Weights of a small GPT-style language model, trained from scratch on English Wikipedia.
Size: 26 layers, width 256, MLP 1024 ReLU, 21.3M parameters.
Each number is 500 + 40 x the weight over its row's rms, rounded and kept within 0 to 999. Layers, rows and columns count from 0. Numbers have three digits each. The size before them is the row's rms in percent of the matrix's.

# layer 14 MLP up, 1024x256, rms 0.0815, rows 892-1023, columns 192-255
096:514397552518487456572509488485448570462487492485472482482513478462476520456488474496477497551465515424542489520490476571535537500499496479460489475494445575542488522524476459498450521475481564
096:512491527539478550433549544494527497504496565511449466525522501532509456516488499504549514462535541457512534544532376498535519538490419484554506489443520453506506490557562534516526431562543475
092:471423502498466484508482527421501573523431435524522505443454488512592508561494498622521381419551492553535500433439507541568498506507504485518498487480498517470531534541492565495511504554527491
100:530485531565509617503467519561458538479534555504527464480542526449520444502507533486522504520497505494507482480468441474515483452560456417436523448572435522533501562549512463578486506488476548
101:463515479494564516464453625504420501501480515500465457489499547487502498474529497525551481521457445473399578551518497452545497457391479491528557495490550530558519498417511616571499500535542548
098:545549490513428578531532456461551439492486490499538504533511553509469522465510478475474479552519466571469523516509453513485570470440569485512567518449568524430530434538493503548509548491453490
090:487512473435458543401459509476491546502544512546539484492464574551467510471447536515501584499496453471553442506540453436514465507488470516494519526539581525525549498545495454529540464495490548
099:561520514458506466535526464563529468567542490471536470503497537480489408570523498537426493440501408530492521479446504461530483557471471545481503493574455531468520542530528502504492492510464533
106:543387523407484465478499534491515467551492482516516455493533430474432459462537512506547513418498492564474514510460471471586559554485531600519485484471525503497481436570455472562491526526544477
093:519491587451477457543435501488497578537505542487460508548509527525511533476536492542505593426525503467516540491637505526481466528545526445505399505546437479496494494486557503533494489666494584
101:514465567369490496438452572549454571493471524492532504519481484461533440487498507528483489482421557579535505524528487509593459489530547518585435524482427453521482467519514482491514458528484567
110:556493488441502507478531525514514553393495528491464490576504521466457466477514526489491480517495428438433475537509505485507487518516516446525509451478485515510580461477495523462551509532536480
102:443502549480558539557548580511444544448482526501551494490480575531506490528525453563520481481458544545512545426473538546516541473561472441510466492436523489506546529470468452531387519422426452
095:518490603381530552504525506508520448482469503541431509508522539511456432437556509472531451541493501536476434533502483546472454447515490458480475537581491448471410595514443469508429452427553465
099:550459511494503550541451568488508506456465484523407478541521539535467523531543525508517548521471478510474482493484502445518471509545505484549513547516513553476507521436500432544511451561474491
106:555495614441482499474445496498457538484451485529486541602497462487519435486498596462475534488468522491500512528491559464515520504501537524456524532478473437521513577450485474480494535480532513
102:506506465502491504478537515503526468521548456545473565442481486413451558446458498482511505496523490549436485489440481502558373507487538505589547495501369511473497478517538531474475493498525458
101:606441478518560565404511463513535515488446447514522528536447569568484491530489493488563497504467532479483561458490520512546484488534499457477446544525521437428532534607455454484551494464527475
099:522504565515514455554521529478430440439419549518432559523527474450543560529479456526580466573386523464513449541483508469506520553509508453481460452516494480464532536532445484473537538486573446
097:580514488491562492419468579511504487547507516517447494451540509456522510488541578458535483492534564548412475440450535470532523459462474460488496487437536429539460544581514558558527530513511482
101:515499510443474504445544488508528512531541477540494478476488439483473481477464445514451522454528378540561483507535566495537514456478467520537457518495438492466484527527543472532497550481536508
105:503426486420536599576504521524504481467544481462488449504469504480504495446545536452523564478567473493469488453481514506510485527487510517486431492532503457484501532572493616511470528581517541
104:467495552464529446441479616592477468582463546553511481490450526563524512493452498531496444472548520546562535535485498556506494488457474496492469500507494466540468521552535419499452457485522500
113:448485506474461556516446485464420515439554548559474491531563530489506501478501518470494531550507496469501425545528491494481507488492552472434465519492514518487499509475476510498503655552566415
102:573527565485520477471459506537503542497527490505447432573463558502545453538483514503501513444595469499394475517491502543506492521578575428493432447503481449585530521550497460543555565552514490
098:468406497425519474503464470457474504413512512518459615524453470480501486436443556545526482476518491443574557536537504518585436500570510563521548496507466594564423493585511501489507503521513515
101:537552499418441478489494464460495546551433423535504528470442513451538472524556543436502465490377494468522509491543474459494425503552578452467479460475472516473498527500464539488571455522485479
101:473494503440551484417569518507465519500546535449497495509424457564484440538453518530506520493485444501577563539528499538468531456467544470479516497492559508477454449541471507523601516468536507
098:476459525445453525516496515490486547436456470486528494476552553528516521492478474548500441546480478479463571482461497514498533437523498492412577453485496510490491582528487597476570527471486436
106:466505517568490516435481518461507528497468476498491561531501470475520473520480474510477479501525458535516368532542550462581449432486505450557485485591474489521446562487477619467519491471501584
103:517501593548514455516484498451497544467476414467505571540626445522510489484510519480496426515517548506450517461452481489529508449555449526519483489528468449450467547487497439453554516449453471
111:526473534441555492503510468472467548615567574458478500546525496492467500492527435451530558540548481407475499447469499569564463561430572440468500476491449474476491471473488501532507541498482513
101:497569477455513486562460518542560470541538458504498576486426501503463486464490537472533451553446531534576469498475511571475477516482589476498578464540501494463496469613529514443484525541464460
098:525479524572553477612470521503457498460542543533544509496499460450453541505521500438477496460448535549533475494487454505497477506512531501514575498524471581525464473539495507563521484468481490
100:584484529515415449475480449416576529519514456499521485455491457496535451463543479435445513518511492501503428462438482537521515452498519513360428474441519493496571508491570581500527475488501530
101:537502476501490571515459501510497558517536518455546449532497520502603441484545488504474472514560489476520463443510462490508526503514464494495498539537510448427429609465456509486483591523475478
103:567549458511475519472466465483458504464513474420545553497503574533463477491464473516493536532481543521495500551492482505418525581464598478521472494545438496529465459480549498516529555525589486
093:455537500465444493480507441550546445518462536534503556500521456479436508511402503536511507475505485420482508548489483427555542535476606551525428526456495524468529487556497451400447532546479457
104:522512442526473449522521454543469497491506565455482444554500476542425520522494476560476466574525549504479525564490496493454469544419482519511566479548529499433507498505481504507529472522408554
089:499495439450529449517486453454420468515521472488559441511454543441481524469509487507413559518500526495506512388487516505533503447506537489476548514591408493495400528458487463539533512374523495
106:528489523457559440531556544536480469491478481520464512488488570454461538521525516496514548445480551505498470469528496490585504458505418481499533490511459535456443545509473545465559566524501531
095:536556573534487505515544468454576507514504466464523503508522568437537472552520467513442460507473509589455448532472472500497490475502485498481466586534376525532418519479505527441529508547428440
098:472426454424508503465508511503480600528524521507547584497505559497558479532487442501513546462469542462484471520444538494496525516459495469524468488545479535495496475416492500467454536486468505
101:522502400516505620541432510477455447575420540547501536486456527512512498464463516518536501430471554508512508450470502517502528546480493517570503512505560567502498460489515482533461493450503483
098:479521462496488463437450622466471495431506471503485496475549492532479407468453506534500531477542505491531485434415540457506604492454471508486464530564442478474436499487575514517481526509556535
097:470446521489422551469478607518493543526562563553616547524486468439563537470535483488559531492467522535448518511486531552476551503430520522496474442520419555477506429515464539494497503517510544
106:549491582522534508559476506494474442528562461445470499448518472498564540551518512530500493482517508517436424485474448576459484513437503499465468376466478569464475499521547595482566500513555485
092:515520594549523493561602499435510537440483444527411498556436521524454485517454472578523469484447485494537538480505533415471514468517476511515538556432517441586522506479558452536521533498497573
092:464555620483514467419471547498561551496459574544561493514497551513533550486437508525604502540542484501541490539498515471485524423578533510548501460507542548552577444450455501458505533506528479
100:540490511469490544504498479405429542537528511521477488514507469499499528533508519506512571545357491412485495476534486588455522492493514474529461453498544468514558422555526544520410460496514520
087:518411482530455491501492495443462503457417505556455471472509572523492432480495488524432562470568452536462552468459515600484441486467432489498412538486517463428491614584441570480428457503528514
091:520497521538514502547516494467536474553533506511476514555530599527465504538372518505493524452497498491456515539483529517506585459505527473466532525484530491508497470594518594515516482466478464
099:527530515520471561468509510425537491420496503516460537501512452491520520500530502526494511535548480457414502545461577586455544491511538542525548402503461477506507601498476516506486503568482507
101:506503503436534553523464546556552479517444520487522536487486461509447499458540496506549497446482580454462459533516462467499527548556509454505528527484507489452514434540496500472490501454472485
091:410462564491525496403472602459570532516458544510549534514509631505523549455502521521435448557528541517457554424592508518533516462499453437554421501491483522516481519491490494474541470493454478
111:514446540522434532514548530516468529489497472521506450485491553471518519524500570476481450428437510538506484505406472442509579479461531506487502451530527543523560474472615472566457531486532490
107:483536552523525475480510555528539474536512506558521413535538488518487465506505510502486525548486551509588493474501422587468428451547418532437496529549549544506481443503495515523492523476481531
103:501512482403538522500454513561583394471550481507531562492492497450503535488459468475511522522570554503452562485513528475478534512471488479478452516589542553463534507533505495513505551575465438
104:508433573505529505520391489515511476591506452475492533462408468435437498510530494553571494507554510457524489566544459473462450546527451526403475523516449468503523540563562487487545559439461458
096:490467528572551521469488472486474543496483475500496407438527474470520421531527460507510529488397582471504506457432452528497481514518543476526591506501475442452501459514496529485464527561525565
101:484491567419444467478491471488560533559467625549515541530485473423525465538429447517436487523503523464523496544526459493505541504504530497515526487477479521509486531553514521509472464506507418
087:547474460463464542547488559522500541501446449456475551442492472463493447561598522480503467497490489503483475538516467482415553507514562492467561422497517540510442516495525505506514502522487511
104:516464507462546515468432463464538513560518569538499491559511459516456455447475495489475527517458519542546527564460409511471482488498466515455490547538521501468441517505551509455463588529485470
097:530531524491521500565529531483521503567518536503457469497524512481408527457469474472419501461487497492515457530474520494499530483455433494450497499489481494470489497421482529581520501501465460
098:548469395471474502482534523498530534466462450439490514506442531509508529468577485456481529472466475565498456479471522501477533521559501534592418558580472449416445532525494520489547490507526490
100:548466536518543501455539484512420462536543469507466534581472531479465548482523432510476490502498478551507463482552482511546515489518484504502554466494521545488535554454560481500517518510505477
094:445420494449492481500542445509498523519510465513558458514466461500502459524550443548493547495484463503458561568565474465518480493512521528497536474451411487454478597496534506535556513451489530
104:487448485480475484457521477536533506488436558557519560505519499385448489540415486484472505471527533526534503503523554530478451474522477550519455463527509519436492479462443492509513453483460505
098:502475549525466470557494496454528571489404522522527439575590540504544470512542490481475458497472532483533505489493574560523551562463547528464514522513504465438448413575532481466493561602492480
095:510511507483504554442507564523561511509474572456453475474480477541447467477488424509494512462550498521549509506490456621514473534473484503454522457538448520438456468465495454551474505534523441
112:492449458528452450557534508429497535483463492506449517465581593540442466474521396499484508547501486508522492347463534486463492483524530562458555455457529546510478593460564529463553556495462493
106:462605404550561554499415477512539519507470484468459563470541487527503502424615477531476469480521519532521500448487429528502488496529494549500470518597545505445531554581543520607410479546509484
095:547484547507444472477490525475585538472538568420506447487498496461491523495465496507518485575537523472446453520528471455465492446508518509506476497490528475493476574493432537522495572575478570
101:533511580462478517488461515474570456523506497454530454521490451423519488514523505500546519470586546543524468498453480460505502471480460472457512505496487531499505472445513526552490494410460546
105:469523496537511464454498486532527525534484499485413512553498505472429532540517517513495465506494484414520447505562469518494498554557490533499451521535576497442427511485562569489452482471518420
097:557448541455513507476494464438489506513467494606459520537435583475539489491470514460476498510496492464454502566564584481482496488437511523505555468516550496519530491497501480436475467529491437
098:522491417526564452492480484553548482486473495590458523466452543482466406519495515475508470423499535426543458494552515524508471466529504522507509490478494498471461453563502456486521442540472442
109:489466574514515472441485486469458489482517495499528478514456552428488511461550419515489474556437482465556481504596542575510536581453512489456441500515392562516514539471501527507549467537503531
110:510503463495444542458466434458530550485463498463539441538447463543590507470496476514523487522478429556522474421521456503492451484549505534462558454474427482484524475438415458608524501440535547
094:569423451508501510499521527443420470491551516542538492486497421432528504483506534503514560397576486445515535489503475582452530419506507531521432454530504533481466480457503451445481492553469507
095:515564519486583515525511491457519456466504487525484491447529538517510509417495504455483530462495478552479496460535460497549437530495554545478479446467493503522538493508490473487555619449445436
104:568396439489533493462477458539534508475388445533546487550470455496472492526455512522499464441526497529502517456541560584541527517523524479439504459383454481473522433489529445558509570468515496
101:472511479518497486505493552496574484486555541486513441503509505546555466472544498498538505532477490533484464509481464550550511478548519517486509511491539483541469477535506571535518537502545476
104:495497498485441434466483459521500560541482524447518482523550545459530466509533498476491454515533543498529430464511491537519458456518493505521539511481543485520486518540480462484559493496485592
102:539463516480510541503565420520533482423468462472448533494460550525471474574498616461537524450502420488551498548487500535542457495467503478513528504530587475500489500507496504526444531494477516
102:525469598526484500534508426521460555539506562466492461545449504452486532499569511463462496499453523486608543510510468599485557514512489504519433559517422452514503458504486501526514489534554538
096:540487506559487550455502580464568484575511481509453520543501478502498568537491562412497484469510491502507434489499445487521478503466487474478427510485547434587569516498479498526514500507464445
107:449525516602459451459456509505494437513565502524561558474473534479485456448487532563467534493486512467596480513511485503519498507472530537513496482511561536476493488473588593505549531546524507
093:499530458514566607446507473534483518464543492518552421527492451517464474471470465533492511557512550470418503477569474563470507544537573498490549557495548646567462487508474516524475480486472466
103:522477480461419481531505542492425456504530506477416478461510484470394426441521444452525521506487561527524522497456495501544573500575473492529513530462543433484526511523477511392501521481415546
103:540517487486455496519472595493502578522503475499534511516445457536584458496458526457508521520507510505502492456477471543566480527446491553450486479494527545488554434493524490459439467455443500
087:506530498561495488492486543530530494458424532462512510465516490420564473445455594530450483462480515474487544522446510465479437571475486486520458517541536510481459469524480490442453497497475513
093:495452463506503526515511523508453485488476480579539497501488569567414596477476500497488496493444480449439481552592530444512520510495474484487503570508464454482489501477507481445467444455527533
107:541479507530504497520462469493546463475514484519451522497449461472509527468451480484521499497585465506504505518452465475538534480437568568494574446473555492501550509540511528464447477487458447
100:563536487528535579495466568482521491463520593484542447585463492536519513509509493524492452610455504538494526504529464510483537527499487518503518468507540555506408486464588468489551496535538507
104:491517478432472478492477478541456503535502485477516491522522460475474450511472501567529546453494468523466491454507436567523446531532563475553503550496544480453461469480510563520502506465515551
098:480428536481466483493495478485494508551542407476482470494412507505570504574542492502447446500464484429441545429492499512444519485507457511495491541548501560482496478515479516458509510510525455
103:473449542544530589491544543495582504532484506478512461515506528469471476495481464557498491534492504500500560556468560471490551414492554501500556594487504544431524568475563442478575562413573511
107:583468522485520568468492463514509410509529561496507452538472482502497464520559504472493455525498489516511483546515505550511546516464506503477498542519407463472458473486426472499504480453521515
100:494510504451537469430441556452440506428512473523520583515516491502522459559540459517474534488551490549502450490476485519512467475522539538477475463442500524402543514476498475536421469497468546
108:472457537458564515515542535490464473486555512489484490442512481464433504536483515407510530493578526477531449540519506478513454498501521466500473520530538490455552521551502480505538504471516544
096:448474539464529528466474513501521462479465494463577579553459491550566557499450539443557453438498475452579505487498541575443432499526526454526524497523504485441511541507485494530560505519530461
101:569502497583483486522486490411496467467476520533525476546495552502517514469521555480449483460493385501504471519457439529582480425556466463531525519548454501461471515491470585507490495488475557
104:478480494553424573486447508482574550576406521489596484422562458516458457512477445480432510455502392528498493550568490564562487541496548509528437519466484449539543532537557507574482528543469459
104:591538449454501596538537476525417443501457524526531485537431559461539498539462448548486528555470491538494503492507457549517529561479509543498548556556521469442612395564499463507588547490551451
096:523461451519504522503433509449533506516497481545423466496509526485552509480469390539501458547533397489466497523423490555487521537489518479476559496531525529522550493574440543546447565510517492
102:547487476456532473500532454539523459488514508500487501507520461501505503459567452553546537428413431488476512351535494597527517569436468554442449519529533462523538487520564535526548476543395572
112:451548489414491508570473467451492483499448475509504462505535521532507501469440536502536472463462579480530458398451537484499521524533495497525528560560524616570435467490471467505535491482483459
108:542443573448540470485501500468463488509444503513486505558530560506458470443454491462548489549504507483504539497494470545541520565603487481496508504508471543593513498490510465582467489472510523
095:500545497521507509454421489447569511491560514533507564546506502504452501456431521431482530494487500463469479462552465442480397508524514505486397410541548602532498511519447523427480476504588578
101:469503506444543506563465552586507455484467540542510454460484469511556468468462536485424571534487539485502536518567536513474512427489504617478582513467496498504511423518468531493498594489427475
105:557469487546519512428487479475472548483475585502546469526512502550447490458483486466515565527523523529544566542528437476477479544488457443394502526484494526466474436489490479478492489501532488
097:481531489479528471491494472478546461570483448402502485513521462520582552548517534504508556594487516525433504438529469546502530557515481478573556575593556535500494536472479488456486462531495516
105:531450518570485443542488530443567538564436515481441443477523498502494503399563594523456469485541524517510486534468473523546497486449493534487472544455485555489422544536489487506451546527507530
098:582458547577522478499575549431547506445461479540498472537556491564542518446525492473491491544492495485479569470503467482572509534512519553459523570495505521501553508527473494430462450523483545
095:480492483468520564437453496467480442511495507463527523548484462553520544486494542461515454515489461568505518473445472489523500506450459529417491461536534495454533521466537560495523573470521527
099:522509425483547539483451571526472568529539522521420423446432536530503492436511576492495495541481492525487462490492499467602508503546517476498498499579493580456586459520533505525582529454553482
112:492522481550551543518501472480541563524445510473548476532546480449526522476443511481536378506477476521465475474490551500561467576458492553461490521545529513423434512549517491497502620524437484
105:516517515505460524483532597447555523526513605491590470464492526472479432471496489507579484581482536542469453396549567514479503548546522471457520555437510550524488524498547503452590554467442539
093:592459537434539514526548434445447439515559573430577518550531504493510479417506479513500531542511577513568556472509472537469513437525580496514526520537538575471517392571408517507505507510503474
105:564533548414415585527511433503484507530522534480476471423493511533451527503521482539532488505511529439489514489521450511434452541469453551464562514581506512607506504449517573528495503526483466
108:483518468448493515489503551441454504565478529570506429436504509522486533536463521477553564499486532507488485522486479560518423517429538519486460466559454476574423464445503494489489541447468495
100:507530489569419505519515501541454491512525437462523493485525522464555531468528497549455471497488480494454476573452463452485495493499491503459450505495507495456384514435568424527547501558513498
105:515462516506498586465540426481497517495515493467563535463463441460472481504471569457498477546512554471541491567572499535560399454535496555471470499539550534511536537468567516443478408495466401
096:447449501542494467528559544478466489437529495473532506524508503424498582548542447496528475571548489477464527567447459515514533537473461474532570594513499539462532553549533510611530512468528542
111:539517477452484482550536622461470453474493481527527501538563508521510507525481500472498550516481464512411532503519396522522495509469536493515523515464502646526462489545496526545463601484489478
099:453515516497492487541485490479504471416559560486505530511457489470508448429469508595492540486478492533539438543471552546500506500542463499505515491521471426497516522464549489516532478506527473
105:459510435490476550442518595436388483435455551530499499437551435510542494522487475495576522530509519490604437534521521515526418490495479477520472569522526431462477481498523496452526540495480507
114:547467530492550487546420557503509519430426466468472450497476468410413474486482495528428496535526513439541458576541486472462547496469560476540430480479384527546505525528510609501443500522495454
104:576477441488574552454524485541509427520542484491467468515522527485501562477464483636508520440459489551545567463509539517493483471493537577516535524471538452509500534497589499491505523476481443
103:537525598523474528552550536442454476438436475504526511501479488412508491452556423521538556536545490497509543454519496421487522511466524489494482508514518548441457504481526514488513480507499492
097:463431463449443439482431524494483497488591475534482508541571531457478409507524503521476571496440564500518502542461500473539497490536440474524492477491543518472527478392443555473526500527482434